config.yaml
num_hidden_layers: 14
hidden_size: 192
num_attention_heads: 6
num_key_value_heads: 3
head_dim: 32
intermediate_size: 1536
vocab_size: 1521
hidden_act: "swiglu"
norm: "rmsnorm"
norm_place: "pre"
norm_eps: 1e-05
positions: "rope"
rope_theta: 10000.0
rope_fraction: 1.0
qk_norm: true
attn_scale: 0.177
bias: "none"
tie_word_embeddings: true
parallel_block: false
init: "trunc"
init_std_qkv: 0.0278
init_std_o: 0.0
init_std_up: 0.0278
init_std_down: 0.0
init_mimetic: 0.7
optimizer: "adam_variant"
learning_rate: 0.00296
beta1: 0.9
beta2: 0.95
weight_decay: 0.15
lr_head: 0.0148
warmup_steps: 270
schedule: "wsd"
decay_fraction: 0.837
decay_shape: "cos"
final_lr_fraction: 0.05
batch_tokens: 262144
max_seq_len: 768
doc_mask: true
train_tokens: 994200000
max_steps: 3793
dataset: "wikipedia_en"
Each number is 128 + 32 x the weight over the matrix's rms, rounded and kept within 0 to 255. Layers, rows and columns count from 0. Numbers have three digits each.

# layer 6 MLP down (transposed), 1536x192, rms 0.0859, rows 1022-1070, columns 0-95
143136085116061088128141146116107100111136136161117126114109130232077124112138131140143043188121099072126092155100081185134086127180107111125095148141130090141147169074137109173188098115126159087138110080178186150141090102144151136149120152159128090104135147110089100128089094132129123157
112101148112083124104092124107144081133121184159114043167122094149141137111081115137190139085155155163103127131145099108056161135172201156098122096114172084226175173165088106097169145105110113124122130173091142094122099147065164138156119074130139139160138103151113132088147131133128117113
092107107129129141128122113138155152118113130134110072153141174210140081077070062141154134170107128148173170130129149073082153148132124174084111115143188156144127160115143188066183144110128157126166111083176107151149150107121163136197166101169144104073149117175134156131173135109108087123
166150066069146063149187144105123159122144124139167107156111131164139100119172108105114103138149134032155175091122164173110154125172145162159144043080166076116097152124188160136125115129152124148117132137135142136107171138163109127125121106139168111127115109154089152093077144157095130101
150159117143104112124087099091168114097085097154133163142212160090121120154129102136106121109136131069116143142175130091082126155145086094154111100169097143097147148148140137133145151151151159122071166151195143134108063133125121087099062102119126159160124118096132119181096144107159088125
161117158103118075056089141139129093089153139092102112139202157156130079148144147149156167119128118074158174105127117135122116127207110099144181132174118170076072130133145040146088139166110152108108115122169129120066131121095126175090139125177092117125100099128119145137109148067207145199
152052165141149109184084063087155138139185119125141135168112138081173132141101086153147101113137156108133174136089157097154091096133140136087120062115152152126091119117147134116214146149123120123162091172163084130122082131190123139071159138099110167156076138186136090145095113150112098183
131180139055142177122109119137115105134129070112063145149147113114124139143122179109134156130124131174130097171137069175158097150090095154095100164121097115127168073123136052168065105129070112104087134148153141033087177115099135130123082125157129103166130146100154140110180172147110084095
125158140091145085184136098123087123109152111136145088155108139175070133167056107121126159123140148013124110137154108150153175163167132121084133123211237087217089126134173117140128150097165129171063112141147168112088166174138151160121106073095118092108109104111168124186082134090105054104
116114119125070139088130110151132170153160151131126117147137144110062169146170120043196086228128143148108116146123154050139146087128117076166116075137154173151111139161086129129107159169140188102140121153082111091175176161091126153117197156131096141071103101138099104151120102116100098128
141133144145133151101118119149132114120090159160084181100192111126104115085095087135163148137112143084074154149150105099103170116137138147127085181091135146099134085095152144116092088111107160133129131124158152123158156120153159167163135131156137106149143147138051095144188143138100126136
102160112158131110060129132140144140157151136131140112115101163113114197089168202147148107119132174163116121099098076178117161107083151147113125140132130104135110160124129116121125110107168135070194132113086174156083133095049150095102113124105123152103154141137169136212125230124098108115
116149136181144093065147174099148122130166138099108071050192151106089087126115122012095128146070153114143095163097181117075152136115120153171131188167151165183090076146114067156107100150136109168148126191134148114097168128128125152182145125152118124095144142052086084113127147080109179118
133156148138131211129092117090099121099147132103101145126099112104121103126138144161051134124120148161147113150192157109129155111156113144097163147149144147122127127110120114172098125123151116085128133157151101148094097092165106107152140110116147123124150122091155087144133114228104153162
083136113102159178123098080150111105126123170137179127175082148145181143172179152109183115076140156148172148164103108164148092184114164161152088145121120143104111133105158137179075151104106158138136077159207180120099130161149120161170152117151122155104179133109144150114089072130112119152
126135099154092133139116056142072128122146140110116150146181124096115130119107131120143143114133111123115136093114162162159102143157146139094080107157166146177112111144207184104168168122139187149149129152155167115157081119146117134092172099101059068112097116171188141123137132123162086140
168053168100105159159153164164160120079159164071097162109202157124089118119141157158127191178108185108173168097097107133166105134137097135161103132151128115113139112127161105154094110108174122139176103112107101091102161098147126091172046090122172128072107154134145114136093145184133128135
125135141138117168015154136119119154092140119142124085099151081168197145158144110163149094120136124145160108158134119104164149101144117099131113085134105150154114129173115124133102111190080141127158128130167171118129131088149112159158141146137173146068093210137194129145102074113120136143
130136159105121134128121152118143149143107140158105145135145115093134189105162102165117152028127085159106191149151199162111141132128101140123120096127129110255139117154145121114141098138136119139216234116091103115165129125124088141149153126122178111107183100165079136160164147092142121189
117155148110121137175138160133088238145120115096159132136128161128073130114155139149118062091104112206090130133151161135115107157137168153106156207103127146094086132130108097081143089130158160119146116111135100098097184147111117172089111121080144175180123147121130114125203078145119112134
091128094134081101104174108102073119143091118139211117121107169127151156102102168181197151086159116086120135164162146164133107095108107104160128130116121068140156120100150094119093124101194120146171107144104122160159094171131156132109107205146169163126120145125095099132173126156158132068
195111138148127150093123125164104153136106128059183158114104139169091113107113139108121159050130151154124096107131175131136169045120152144093142088138160105092095108123154171152095141155138126146158105111129118150128143161163123109171054142131116134099092145152139101060104112117103128130
086128121125161152094142128100142132118134086071129192087000090091113129098110108192118130081149151120129138136114166149137125103158129170163094129142092127161172094131129131091151162113178151111141100120144083112119092123059067141121124111114140110153147102177148189085164115101117126104
120089151125160100138109129064111154140147180132120143086195162146108100154114144153119101150134073077076066136078157158093125139087186171101144120156115145162154176138162113078136133119144124133153141190152132142138146152112155124084119121156128135147123134140132202160126150115101064126
191158138097187146093157117152178139128123112159121081145150124155181177089200082150164100104171115116119133125134179130193145145125088128126142153103109123099170152130092164133142072136121246124137118129144149093173212104136084103139100133145104116113143166132106154185127183154164177104
111150152134143122037090160101112084192150119122127076089084134136144129158054149166126162111158156127151180084115112148117134142078143133122130168130102185167172150127177104160112128137187102146131129078152184158100176130127128096138165132132201115105134154171089120158106146166136173154
173165112187153121121081144151153195157148152173129110172114121126118174092147050127133139161170125130143155163156115074067188100150146139133082139131209144096119131151087127125172178123136137126043160191119086120143101105179096125153127125141112135217088110150132083110141116106177170175
115148152099074077220094147125128080123051129178150090153138105168127098141147173122124087145142126148079207138132124090079131132121175191110180131089130110134131053112123120152107114111150109116141102111153122115127148119129108141171142197105142169187042114167095078119149129121120164147
153204062122134111145128139141107096059125113108132132161176123131112099119159145134081073110125097094165133098118147143147131154120123135175092124197115121104094124120140117138124116145126140136160108093197171113127117099138168145164158126176100139140119187124133175155073109098115143117
105085160082138138137111115109134108115106151152113118087232111167168169121089203095185102147122121043098091120114125119121185076151136148147121077083123062146156121136194149149114105127190105117079147120159135143136118095093162155123122095135122146061092094161113109158124121156135122161
106151162116112099163155127110117158120081142101155114101135098154112097169192115099137056093141090084103119098125161128101116130164117121139094079107067141132140143074147119124150105131096129167143135151113106137145099123142128131101133137091156078077130123115157106156205098126169135184
120099086076145097160147172146121068136106138085113143123118138121129129104165123102168106198103120165113161135122160149139131166113173059128133127096165116135093099116086112121195146136139178174134074118114099090163125137076101101099133139201160109118127117094086138123114162096104095101
067103134155143077123138070124085083077145088173138141133060147116157148193092128059165145155158121082157118145204157143158102045117118165146088150161114161118112143127171091114138118154144139107118133101143113152199141119131118162137152142106192092188136166110149139151131140067135170111
117174151135083108176093107161147162120123170094125126129105069149137105100102103134133100092143067138115098149080099149173135163089153146139106146125109147091179121168153111100053131179112137142093131089127100149204134159181125116153127122161156224199126121175079115104147121130089171105
043122119145124124156137142128166116139104164074107137167122095118116107153119108123134132076146166139150134148127072150121129141145093157172124086108133170065110192095100117118140153148162176091117113206148114153198126211124202113188163180096097145109129083106138125132104110140156096130
107075140104093151115127072091184165144137144147166126079103145160136136143154122104125125128086143093082116114144158094160201138079174135174154141187086125176116083152168181113149102106144104131122103095087162125183137127086169172072199035144145120131116125077091171128099118102114157095
105140132185094113171119129089096034116113100122058148154153145184107100144158161089121091091158106072076148124170088184089074098156125197122174071089133141146134124142095153052146117171092143143152078169174170155164091123107134156170084119152128169121113100110132127070153094168084116100
105145152066190170196167103104126172141124095183152071190085125123145079127080168108119152134145149053125104085138108140103080114150177164159114131058111105130064085100155077097155143127182117122126073122122121138123146139106143074074148111125156111175104063136132102119086065128084161165
112089153130113126135065075121169092157167049192072133097160122135115099164117105146141105137099090133142127143139168177109115087129077128126041147149174113123141144109135109113098156144120094176160082134164077122111074124104077140129110136155097109085171129179086123151135130146108144157
120109094084140173170156110118150090124097083154124103164125207124123126155081120136131127110138107121125180108100152130099153100178168122105134098085113166115088082119128178113143145147149080112085106171091099115169137150123128116158162142132140142139072115126086133095160150088092126171
158104186136144140112091100151110090131140172049158110112160180094130177143094085157148125137112149095139083116117135101169154072116119130148089118127110111132086160134094064074082089156157175147175115150105136100116107149136135116152101198091123120121115137108088155120137125133173089114
109141150176108082128132140154162103082118161198115111157083151105125094210188097134138102168154145125122128107121108161147109143088139101204130053138093147132176196133141150126040138114147106141115106134120091147121087106111121124172116107171030134166085156182081108172102123085153126108
148135156119168133139149127113134067081101087103191160118090120150122107175196098073103137181137146107096084135155089065058148159179137111140095179112162149082172142092168097130179095107144149126148109062115189160115195205143178155142106108097153107166120127147148159191076104140111156081
131128137189107094163153140128134174141096153150136081104074138136175097142079183121180133118153093090102150131115140130099120131098163134122166120094100154153118121069193128112145132123082073123204117158061098124096154115116074084076196113177134108158131119254122115156061163119132133197
111170115147103129135136134098127133170165175165088149130119083103109140115133163071124130105164079226119080071101103065149176141125143140063087174150181089189117131190081100142141106149121103147121182121141130137055100170145150160138127142066130106172116103105134152141155166091172163124
135131145123141090072151105146104213128109074094178151086154188179147119140079127133199124120127090114100118184202140137132140111144105142113112142231158095141196150119122124132091112129120130098193101183129140108172177103139134106150122114153116074101147107120144171148108136136167123151
134088072114150155134105177131166140179114110121142129105113134136116129120128148131141159136108104151106214150104102112141084065151106181149167146106109120162177129112158112171133166118107160172168123115141125165145114107150105132115178121145165136124124154133067067141119085067129150139
181143159143133156122062145136162068184167106122099146139082131123144195097098187170140200119128108147108175110203150154120146110201120123141132159133083166142099108152107081112156130230206124101168175129103096101128140074108124081119094139139154144194124124156173192089140139125159153146
086131115147127116048134127111113102099139066124140128099186100175141162089118139102150118188113123156097130136096090115097091156128206141140099138137215134152109098054131187105079215129168123139083155188115168149116161168130130126150107107121116078110125153114143156094205114128159189124
# layer 6 MLP gate, 1536x192, rms 0.0915, rows 1023-1070, columns 0-95
116140059124154135136188109149136106112193104103071139123135104138112158078083131087153090119130127077164069119127084159122120134150106170192195155141133148093134146115166101093054118121107123128100114095122123124120127090135119107128130161182134178179079127169140129174101184128092095107
123154096097143166124114152107091162164101085127098152147138115155149188135129197107086180090157147111081063125085146153182143117128138087180192188145115105100124111172103107141139081164112120148128132123141200109124149138147132153106167135139117129155095131101197152173089102137133149109
098150099136150127052196121118072143092140074111116177128101137136148157120128118098073125107133129042124166139165115155160096054170143128113141098144137093146117096133129087132152129099136101126118121106132153169123128167092125043130117128154130119143147116156144118189134169118186114116
166122157073164122096190118090121160140117113086152130099157142163123086146177098154084116129129167105108170125068178183043152110091162169119075177159174104125108075126135155149107129113127129090138083102141144139101176137154100124059133139141145168099110172133137081128114116153115140158
149123157136142073106127084159165177121154135132146136162134115093128079109133107141161107098126065122173100126157144071151135170141154149157095136123094107168109151127202094163147072084127106166117126078142136099105193102118164111150133199158124147146097159125111127188126214085087144103
061153122156106175118158182149093140142142136114137105129058140137121164107129126093069138092132173157099095129126148145152115156062193107195136113152180114220136164139126144100156141127164121113139113138109152072090086077138153102125108190146101155091135154185116125136183132134145167128
124121130129137139145099148100181170103154113094108150153118140169066092095164161153121111139175126119125142151113113132137092151182135155179033152127072116144109115147117131129114114142165135087091143143114141160137183103110118141177151171114125149115102134090076101145108106100073111116
101153135146123146151127125159121147150162084151134165091149152162134138134177108113090125111079079106146150086190083093144110144145098148145127128163067114222153140103073133088160085158111084100098110116080139125116028166095174107155130203121041110096139051180160158169101183106075172090
155124163095097153115174165162150176125121152152108163209152140154109137127110082166134118130111098128183165125162141124102119090156179122169103155143143143195079081087093106099098077139123105166142108150122150129117140097137111098121135148105148099115148129101079121129110171107138110148
152069141094157111109132136055129111126103098165108098125136136154127189100101046165085159145141122136135078110131178114129157091136104069114177099131128143139174129123116180058173125195184097163070160146135136134125147100084107057100124148139109120135102159095113155112116132133167173069
095123182173161120079143123167110129137184116194118109112113170130155188152109145160108088148119112146139146124159065160165106099157129174125179116120132090155145131127080091068153135163163129087174116141109158134141161129119179143160103168186119206114151177117077141096051165074161146134
156084156156116085052139135177140166111142150123152138059148123118124039147085128074098112112106119151119078135114122102121134107125119180105139107156103166166116105147129102113138088109141124105161048122153129171176130133074129128162125134168125135165125165106087122091175115116126095139
095134134140120132116186148093114177092102129105111196136156142147100092130146150178164140143141130099168140081116135131123182131088182070112123148140120123139117085123131158124104151148159098133107073125148115125179172093058192214093156145141191068140114148062137080124102119129099202080
092212228095105157049143167159120121078116147191167185179099103144116186103147070132131155155150124158145120111087112160091167144051091138130164146139116133106146108109134089095102110119092072104109093112134147071148113115123088149125101112112107104096149154092072142114110123150087162142
132118183141161148121126192116182098125140144156108121106075158139111130162088154138117121091115098157123123140080126121087194110117114151144177085117093187126127124113105140151077148101113122120175130124177069116084175114109158154138127097161151155137103107071105114124173136120141146153
190146190087202112084073178150173222101227134185155105098149048159111176111119111091091089128110182119103115101101116128151174145096133159146136117106126096104133115170134094077134166089133150128132113134131118138107180080152107129103153176132117164090066103084120109155181117127118134132
189168140185121148097091134153175113147156132092105158145128052094119168148150092123142140133112060143111159162096125111111114135094147177140082107078143075122145095102138113155123081120131117115089092161130148067123096138119114106160126131144132127141113134132165137145083131137038192122
140089165127095180144161102159156143129152094120081101102104153118167120175149167118109116118139128132062180101154067108120096132172151147186126197114208117122141077130112130129183149093168155139097117119118074169186096143119147159094100211185150098174128100079118151208102111164120121145
133062147080143095175177113142175194158113102098183117119104133108142125123117086100131181107146101124132135171140144149205152092091083128133134098140086162110075182161147174093139057131113163140083070121159134093154207151149086151137163145086106178134107118122093128131135106194188135115
139129141031166110094121076139113139116105192116183152142152100081119158092096113181114150082152105090122182124200139168122173125086158132159130218184106162140115129132138107113112102132140108110043130123116176080111086112085100130103101184162192109153151095103138164154121083130145114181
133113161188130151080160135120130118111175120180202140127131136152070070150134132143171176125119127103139193156135150124095136120173143170202169129155107096087175135132172136091113118083094114123086140098118154082195147119092117139112169120133127103087104124179104102151095197082155133179
126048138158111120116103127104075110110149084131133068107136174134159136136196124147148144133133130104175102091120080120160094130100129157132098116114142164169133074119126119104123150124192200181105077113130084135158138117109160122202143149121089122142132122093176110186058122107109145124
141223124174124147064096164076116135133142147103150149148177126066163117128116107072118165130139121136102102161117119156114128129139068124093110164137137148132151097136125120165153143111146126087097131118081105082126132140106111160150137158136170126072154121172150154131112103148126112081
119141112121085124112141115112076101160117089073202151121130105116113095100170170125141151089125139126092117133124157142121121062136183173094123158108096089123135175219109121141107168130208104179052122158110067086141120186107093079113134150135070066125109155135049152186109122095074174126
149150165140172107155192140128097126065095186144182148135129092105127094122129089119137153119135079143130084191112076146096104136125107122116131146155139094107094079107152117116143094151083176153149065118109155143095146149151118116153159167116131166142139148103127155171140107120102095101
164137147154120130089162131157158159125134154160192082115112146146088171078162126141073146123137139105178132099109128065155096112160096157177078130146142134127120159116151076088119182148129104157108142180107126167084112133164157151177108163142144126106092168171115113121129084076135094054
098079122125149121095123152132080191128157124149137122084136126148140115110132104150132117140143072187140188112109133126149096140137123098149120073145105176108124150079078116083171114119152085124168059150169120146141142136122131101090119114126143112167104127087112119137140160111140098149
123109221206073123165157145116181156143166071143105094067153091121096119151112072123096132119129168151127112156140135153118141114123183129116117057101037135093071109136131092122152122141171185115144153142103116125108159100098135120120203146158102136113143109099097104115127092120114127151
106121067132074168090161110135115136157127104113142116118085134103072079144101116117066146094118082157142182107068172122140111117126139151159148166168143157140132151151126138113156134135062133100166124135121111147154167183134070076171096159151101090161134126060102134134176116134114087138
179131193159133202143110166149175128144128186122093089139089117163124166076119055045041174159122142104154093115153101082172173170104132122196114144147120132130107128124128161159137107166103110153127080089132130110081154106104103138124139124096096128091105087166127126110196117167170082111
126080113104114127126057123135114135095138155106091155126097081150111153157127121085148113123135148131171093133175145184185115121145092066141127103112152141122115090146096137126136130127147178178128104095122163144117130094108091152160189174106091136079110095105106168148130102143121112113
162123120124189119163243159135082152146179122079079177087186094107172060127102149145131123090145118088155140111141079135139169160052124124155144128151110156133141130115119127144133132071087138134096114130131159089088093121085128127135162149121037035129082093131184158123125144144123074110
131155120063165162108166134138085106115129155134120123153117124128161132065092125129058090135109136082059125080173177140137081136134113180131122083153103153101154051079115159153172149149109060160139158157083154133158135158101102090139177175169106104127114108128122124111121112157152134119
160124124132131097104148111094133180105083129125119105095171135168142151073099160170136130181139123121159149086094124113086107122131172051167175113086097069112157128158134157105183131099219156111140136112148130139143117102122152111138187144205150132151099136157103123196092172149110103158
126123127149171109059154065126116095090206067144148132150149115150121107140105146094113060147181099133072062110091171095120132121106078154092132113190111151135095135174103060127139145136096125119127104089091102104082161133132134119180070129169132175150053133167170099154196136165169121188
157125190117116140076105097137126134121139082152100131125126137111140126132131100150135172134105135093143116114119175144137110063109123142189080069200076103143126119149168134143092110185120121179109100144156098083109181119123140167097140161180115117125155185131151176148135098120100186111
207102150123128107120196133192086139140117163098159172117139124028147159128208138126081131152112195176135132112082176118151111121138084130094157151169110110121142156196144098142184145138148115099086068092072177155178137085146171137163175140118044067178114090140087140128099116155144138091
094093174107102165153111147149115094160141141134142134105120123081126131120107138116151086111073127169124118140142148074148112069048095137189090110133094126130181124154109212117110157143128094133132071111057130105174082105110108126186111165142152123133167136201063152155129140117076112163
098057122113135173067114119161114128058148128217120110092139197149105105151104091124144124147132154105086116154130146160137147142129083104194175180131116121218169144117093130096072150159116122150079158140140096120118181134097133095168070098138146149123089168126141140157133140173145152164
125172131105125077106186076068135135099115124140125098149174162149111158145097150199111160090120077065039138113179167161134106096140102147128151168151111125145089099130146125197142144108162062117106110119116142141133119037099146136111138098146128066170156104061131116150123157129125098151
149130146111123098134084168109107166084135111080097151063150125142169110097162077168100162166108147086140104102154158103123149087113086116106094082162103124138146167095117156107152158112152113114088154109103160152169117112133111110239091168111046101133081109140165098146154143156090083143
127154174156118149156069113102152114108065131161184182149164136149198136142157102106076128102112132140127076100165142189084135138150127115145158091166108152133082119127133127157087112146084118123167130176130079138126164070138129153144109136209165115175100135156159175105154117177174105123
176115086165075183170150165096205133142140164137121147113080060058150141072146180116097133107166134087083114075127110226101118078140090119110127177117108124147158165110084162125163133140101059109149134152120126112172139143082111085095085123128120093097089123128121091153131148161152143150
111173094073095145112159146113172117132125140148162105113181043146122075155141068100160116187073107119094158099118156103096167131085121165112120073114118096120117178160130100129106160112134172128176097159113083098090164130153092143132123141195133155147134192143108143203087144112128107162
166156142130153105114153106157046141106189146118135133113162092147109151156082127117130165059164098086109092125107058096162163102108160095156147127156098147162107060108152151146126155102156152155085150152126110111129088126131176120175068212115133156141091115080189124115146184105140173079
178101149148091211137129178041121064144117141144123104118157066129123114122132111077119161114125112166159110082112124135148103152151096157131047118125130049067120162175132115115095143081156148185187133100109090118081119113060104114114084164082110148109146193193125105158133117158139156151
107074082120146113098118146149161164164147044140111117187170137154060105180135132146098179111151104161093135115114147122119187139223172058085147115097177076124183226089174095112139139161089121146132165119135125164199119116107078155173107179129116089158101142116150140205174138119088183105
131161150161099136102097175092140066075119148163082146081114108139093178042093106140128167096127164158132170195091103083157159053156165085102175139159083106134159184127138109125106184133103122119142087153134126094132135151145109158161162116108144122160133136056131094107122120121144181169
# layer 6 MLP up, 1536x192, rms 0.0863, rows 1023-1070, columns 0-95
159103049099113120104104127083101130182122054159083143136107166130156106017147157126166123161135150180080123132109094183138100142135102110148157138109155129112119096142125159149102082142146133171181131095176113145134132175095068152090157113135114139135099129116110149108118106136139147177
096087115085153104089105090129152112129156120100163152112133111063115130196157113140109158158113145140070156151142100137057147122174156068124107116137110113145123112101160050174089091156083124133105107125107095096077125184182165139087165095129153110130119094100135123130091100138193171149
117100174157096184131097170081125140117113138154047105059202102112132135108089149131153134115124123129147124117141104068197081157090158125093166140112110143120135127121125170070150158132148163132109135142117143090145122104128138150107083129111102099137157137152173124162122093091134154154
145035149072174121122162070081167137068121124097091170098111142137103125058143086149177109044120192107085112132133138092146168086148105072132081218109149129146097130036107183130085160139085087072115134150134125160130129093145177154097115087041113102087139112108195087127100145182097102140
177162114160154161100158098118192106101149166105133100167106131112108156117094109155123149121168149117079142138164113141105064147095136175068114188149107148124164088093151111092140131163158155117094132135103133191109127091162168139102123153159091102066171125113124188156109136150096090102
119034117142092140130136169133107154152124113133130141116134184075116135141139142186129111095124094089116127110166216113148151179170113085131107112146145151118081130074162174099099142131177168125190148069143119097138092087200181094087135142196065146094136126136170175090081132158126111161
163077119140124148127175118146165086095126128083103101138132107178139138038186128134112106119162098111133145109092168117129110081155133117163128090112172100184145117168115109117189124129185137181113118103089165230082147127114126147096122114155139141107176110114067114114084124090155121176
115223123095131171106131122108107108130135123131080155152153087139103119104107128092132133111158107090112114096180096165185104087216074136152138139096137089163099078116095118149122143147119101094104129077150126141118114182117202140082064117075179087076092114101158211074109139095138121093
100069153167093168059124138168170162119140152214154124119138152121153145139162143141153135167120094103136150038124104125112089189081099134118151124112115170139139122130120123134161125123150147075136098099112071143164176150150097118079161095169158055097114140121159117153099080132137112092
066118125103145147116190126127148122095108135028144091094175138084149115145125116141115126080118119108154137151085094184095171116167162106159193090150149179177154134133138116204118125105170148109129154157134193169145133115125159169146085109144097159109104170028139138151158096121151161107
126128101148108127122122112077090108158195108097100127115114068107099179078133160082119113098096133146115107131083098047177060130139152143133138116104157091064065107072150139169141103150185068091110035170086120152100160131185095133144138142160110153133183096129159130154180158098151154080
157020154109157121125154144133119134088146170110099192081118138127109146118163138112146130062106149116103103163132165117109164156102123120092139137204168142162112096150154100118103104206086170089112097103116164160107097115157088082115099131154153117165110104122101128079125181149132069122
055146123094091146165120097105139127159102140144151137091156144148146140144142155158120117109103142127094138075100088109162135122170074145114156118146195180063115164143074089161168145092124132105153107127144043061169164135135191118108092171106150107215149114127075119110155159104138151100
172141121161129148098210138077048110135168136106092155148142132067101159159127100175116158211111105124150162159080128123171186124163088166113095135100196115118107137095137091163087142153163135124090064095139099138124069149190099131082154122173141134106155208091168172145137174132066129115
160151139091162090126113154125150154180156136131072127138081126142148166106118110116170105132151140097127133108180168159124112156156142104105093132097111032104149149131096126139136080164117076113105167145101062161148180175114140089130112155099126145167099140099113145102137153179127163108
107109130125115098130111139148107124140123126142108091116074140077100134084095062123099134148173135125097203182023138040098085159134153079097078144136064098145139098117076187140136155147127136088115128106151192047169128090130083178125137149107135088121083152088134133117108118170149098072
120124078058131132126086133138130130136146144113113088132095113144164124107080131131099088204097144120116088056145123133125166164153178110094135127115115178119125084086159149136085116077051146133074129137139153133109173153146091153153140152097111119129116168141108103108111157121132153120
139125073097094105131118170125105155131088125124090122143133118183183168104051095101141159176143111177112087128120122088110126141133120045109128119121125125120104147120095108132136113195150140171145076087121102117102123225121107118115140068146065158125113150053117160132096122132104146091
110098137155099077129171132097113107121124095125139161075120085119176169164109162087141180053171132114184102122183098087110117123127109112182124084122129063162138154122121120144193136097155145078156172110148136112082120162103148131135164144153131119117120146154164166082163086120193094085
163140095125153130150108142154130140117135154140150167139149136110066152081072100166083120165123116172142136153156058063108187111103114122146110082090118105165164129134104102110092162124075144181142115056137125123170121195120159147125083150144103033068158159095117175080127085147147128134
137175174143121105152176156148126114115142134159118161152149105119156169090151152106122118147101127103063127121120213166128124228215101167160143138143170124131165099113130155142238124115155128104128112208135126088102084162059128143109072140144113135104122121154089111111194157112165148107
220064113161171129086112127142120140124085122189151108122158118113138139125132107149111119117101124166071145143158081132095100088158118088106169085127157086193194160186178077143104144143141123132161112142135128145190110135189144106136080130132117079153159116120079146088106114143174075171
150170154168073160174121117130127083126135087107133098104181093102188219112109147126119169160132109082112019083127146120153097110113117104119100146130104123104073099097133196139160196199117163117140075127151122126167138129148174130093129106085138110128142101119108104128116147111129098096
085124133131155110133126075119111116140075186127157146148098093057118138127117119099135187149129115125158166129130108125147143144144074078103145096132103137174160161160210110113144117130155129091159113157119137131110109118124163156144072156095161086184144081143137089084111031116104134134
092129098121199095148106125150111114163183118140136155090100116169161134101090125101170120087135095181136108086144186153112155115074167083113175190115081151140156104135175131100120134145174110093145131129175208089115161189144123124124109174109195116160124133097108102094082130141135153144
149180128170084085131138154160183159107112093106111117200128140125110119137103103119140152152142125146128120101093113112202101116138115141176101102143146167134101094145088080164132102090039100154139083101117106103061128145105086107158105115131120131066153125098143053174164142139128072136
095130125134144155042164162145135131126175155133129118135147137159172167173128074152114132054075108135170108132113059094169127100105156103157111120137175181121149137139104166084168125106064110136140129141105165108102125136151122090093093126162174129099140130118141162137111093150110100105
132127105127167122129145122164114164152063118124099110126104074127155112123150103119114087140099176091106130073134140091128233110127098101142131139147086162086131129147157125140114137128102149121101104145123157184175176117144111085049128119118126175143086120124163116183143112082124168107
075124092145138100144097169118135108140169149123075107073158148146166112108146118080100121117078141135061183090136091131047145094092144112143175081114166091140176200130177146128103081098103098118125184123173066119055197135110131169157152133152130126158172172102156124141079135093133054163
149107189142132139127084098199138080073121144151110193129110105064116150090095138154107136149117167134169121161164147112162103135100119154160103157116105085131078183161165144130107149094142175109120087124111121118120169144136120167104178168177069133173136103175177141088149118201146165102
155173070139082177174164134146155169097144081112163159110137140127125115121134096099097150157074102166108217153167169066163099150137192107136143116185125145123177164125087118148095161167148145113086154172144109131117069130145151136112110169071161127084125087133142180166123152073152143156
090139149167115177073117114187155106102125143139111127160159090181202126059044115096095160113098130099092107147138145198103132133162121140105103131146096134080150143120076171133215141154105093146135123218157125128091115161084133076112168147093160131156110129109184151128145188154117184134
051090140131117101153138066128134172136160058160128146146110150157123114122181083118068111195131135121110092132092129111123131118134145105121151124088114154167133093144156188122081131101090135120170133149184108120053150126098130053132152163125126127121132195057131136172080144143088112102
169113101089068119146101118129121077128113173117176106091130143127135117120120146112077114153168123173178120140096154137164087050124149133075125091149168116121120170189138161130101136143073099096137200113130147139057116080089094123096125116145116085087123099148090147098180104102117102088
174120150087144065140156141064112148049151167133109083161140142169126123113117139169160115153081146112121076063143117132186137126142103149176148212111132175098109100118125152176120107061142143154121104111094154166116141184073164162132108157118161142100110107147149081108092190133138181157
156118130099140123110103122075115155097119158076189134088147127106144092085095123125146081143157076146172111100077102142156160124113118158170128095163121149107169145132193141139111158056113101078122135085080125115053142096134087148154122134147127103157125162134131138122189139148117157124
173172157152151113146150115132109052107160161094103105141065161094111150129104127131167138134175045169109123120139128205070119140152129094128172133158186141133171211116089087119095089152130144159153177105092117157087158110138071038157155095103119139122070117156159104081097149128081052210
158119160149114088125114157132095111066108186101149083126160105094179116090117099173059123136165103142178099112118134128120123123065091169097118152140141152178188124090131151119176095140112117102136058130120168126124098138136099123104139124099157086073140106154139043115145116139128183108
114147116118078139109111112102129160127120068095110180143130107131109210110177164115141190143101137074145103174166121165113133106165104179155121140148133081152149156195142130126109144165110205123147119151152095126119106102141114127134076141069139123118136128124130172140078163147203135110
173114113149100134158133034213118142160196151118105145151156076077169117147065117102093150142116157125128147123152120132131130128143113122140120127137167133112121168171088107088199086095130082118112123135129172117134161072116215139120082142178104145149159111128104094142192174131161146132
134093157145104189141141102117106163154098101150151107175095093052108183165152131143050144090141147128112107127155175122123135161076142096110083085094081165084103117145093158081159185096138113132150169156126123164117108072126157114163163172187110178085086158130132094088093152137040164148
115088144111124162133132160144036147108135139158137056097211094122106105135153124120107116075094117149182111102182128141209114093087114148149157147139135094116164155175142093175125095124089139100092118158152055107149129104111095122151127158179159105160085156127132089085135096144143058131
146114153141134175160130140135111130131085095182134196102107165183171138079129121110100084127089132144129064182196146121133049130097149153122149080112147100114095117074151080157101135114155115164174045151069166101102130134173178178123184132066176136134101140166084070143064085088200104070
157087149159103113145102127067133147127078093133176111128128172109116085137083126184087121134195109075148104137169177108075125135135080134142135141152153103145130155163138130108123106077138175120137145111122186138180136139142107181083160139183148095133103133111119143129124146117162108110
108109147139147175131106148134139084119115123127134096162147111084163140133126128063168136144121133116139156200159164146106150149101160112099144140124074122113137110089150145123127130076092086115089124170077156133064106097153161105135163091091164184069133096163139101186065142158146126179
147055086174142112113118125122098102133167110121120148128103096108096086113093165148129222172099124157179141139138167113134128099078077147166132068130173106176094123129159140131118149099243109167095131116167132096166114128182088150118151090174148100138116170149059114101164164034140148150
157115135170108131090151082132047134113138110077141146151145109109147168144114111150181160149126125122099142143087069111038129180140116117124173184162163093140136083080127130177122166184174125105137164170180116096064054149135107136151142134143133085082129211111159117112108105178151159094
101140167131150178155131107134113077091079181124114164083177129077116153129124126124113155133173157175115130163190174121109162034068132128179109101149081094120135096143160152175124173114113119172161101149117159160134169131165104084128135118129169089136109138134142063063162110054179158125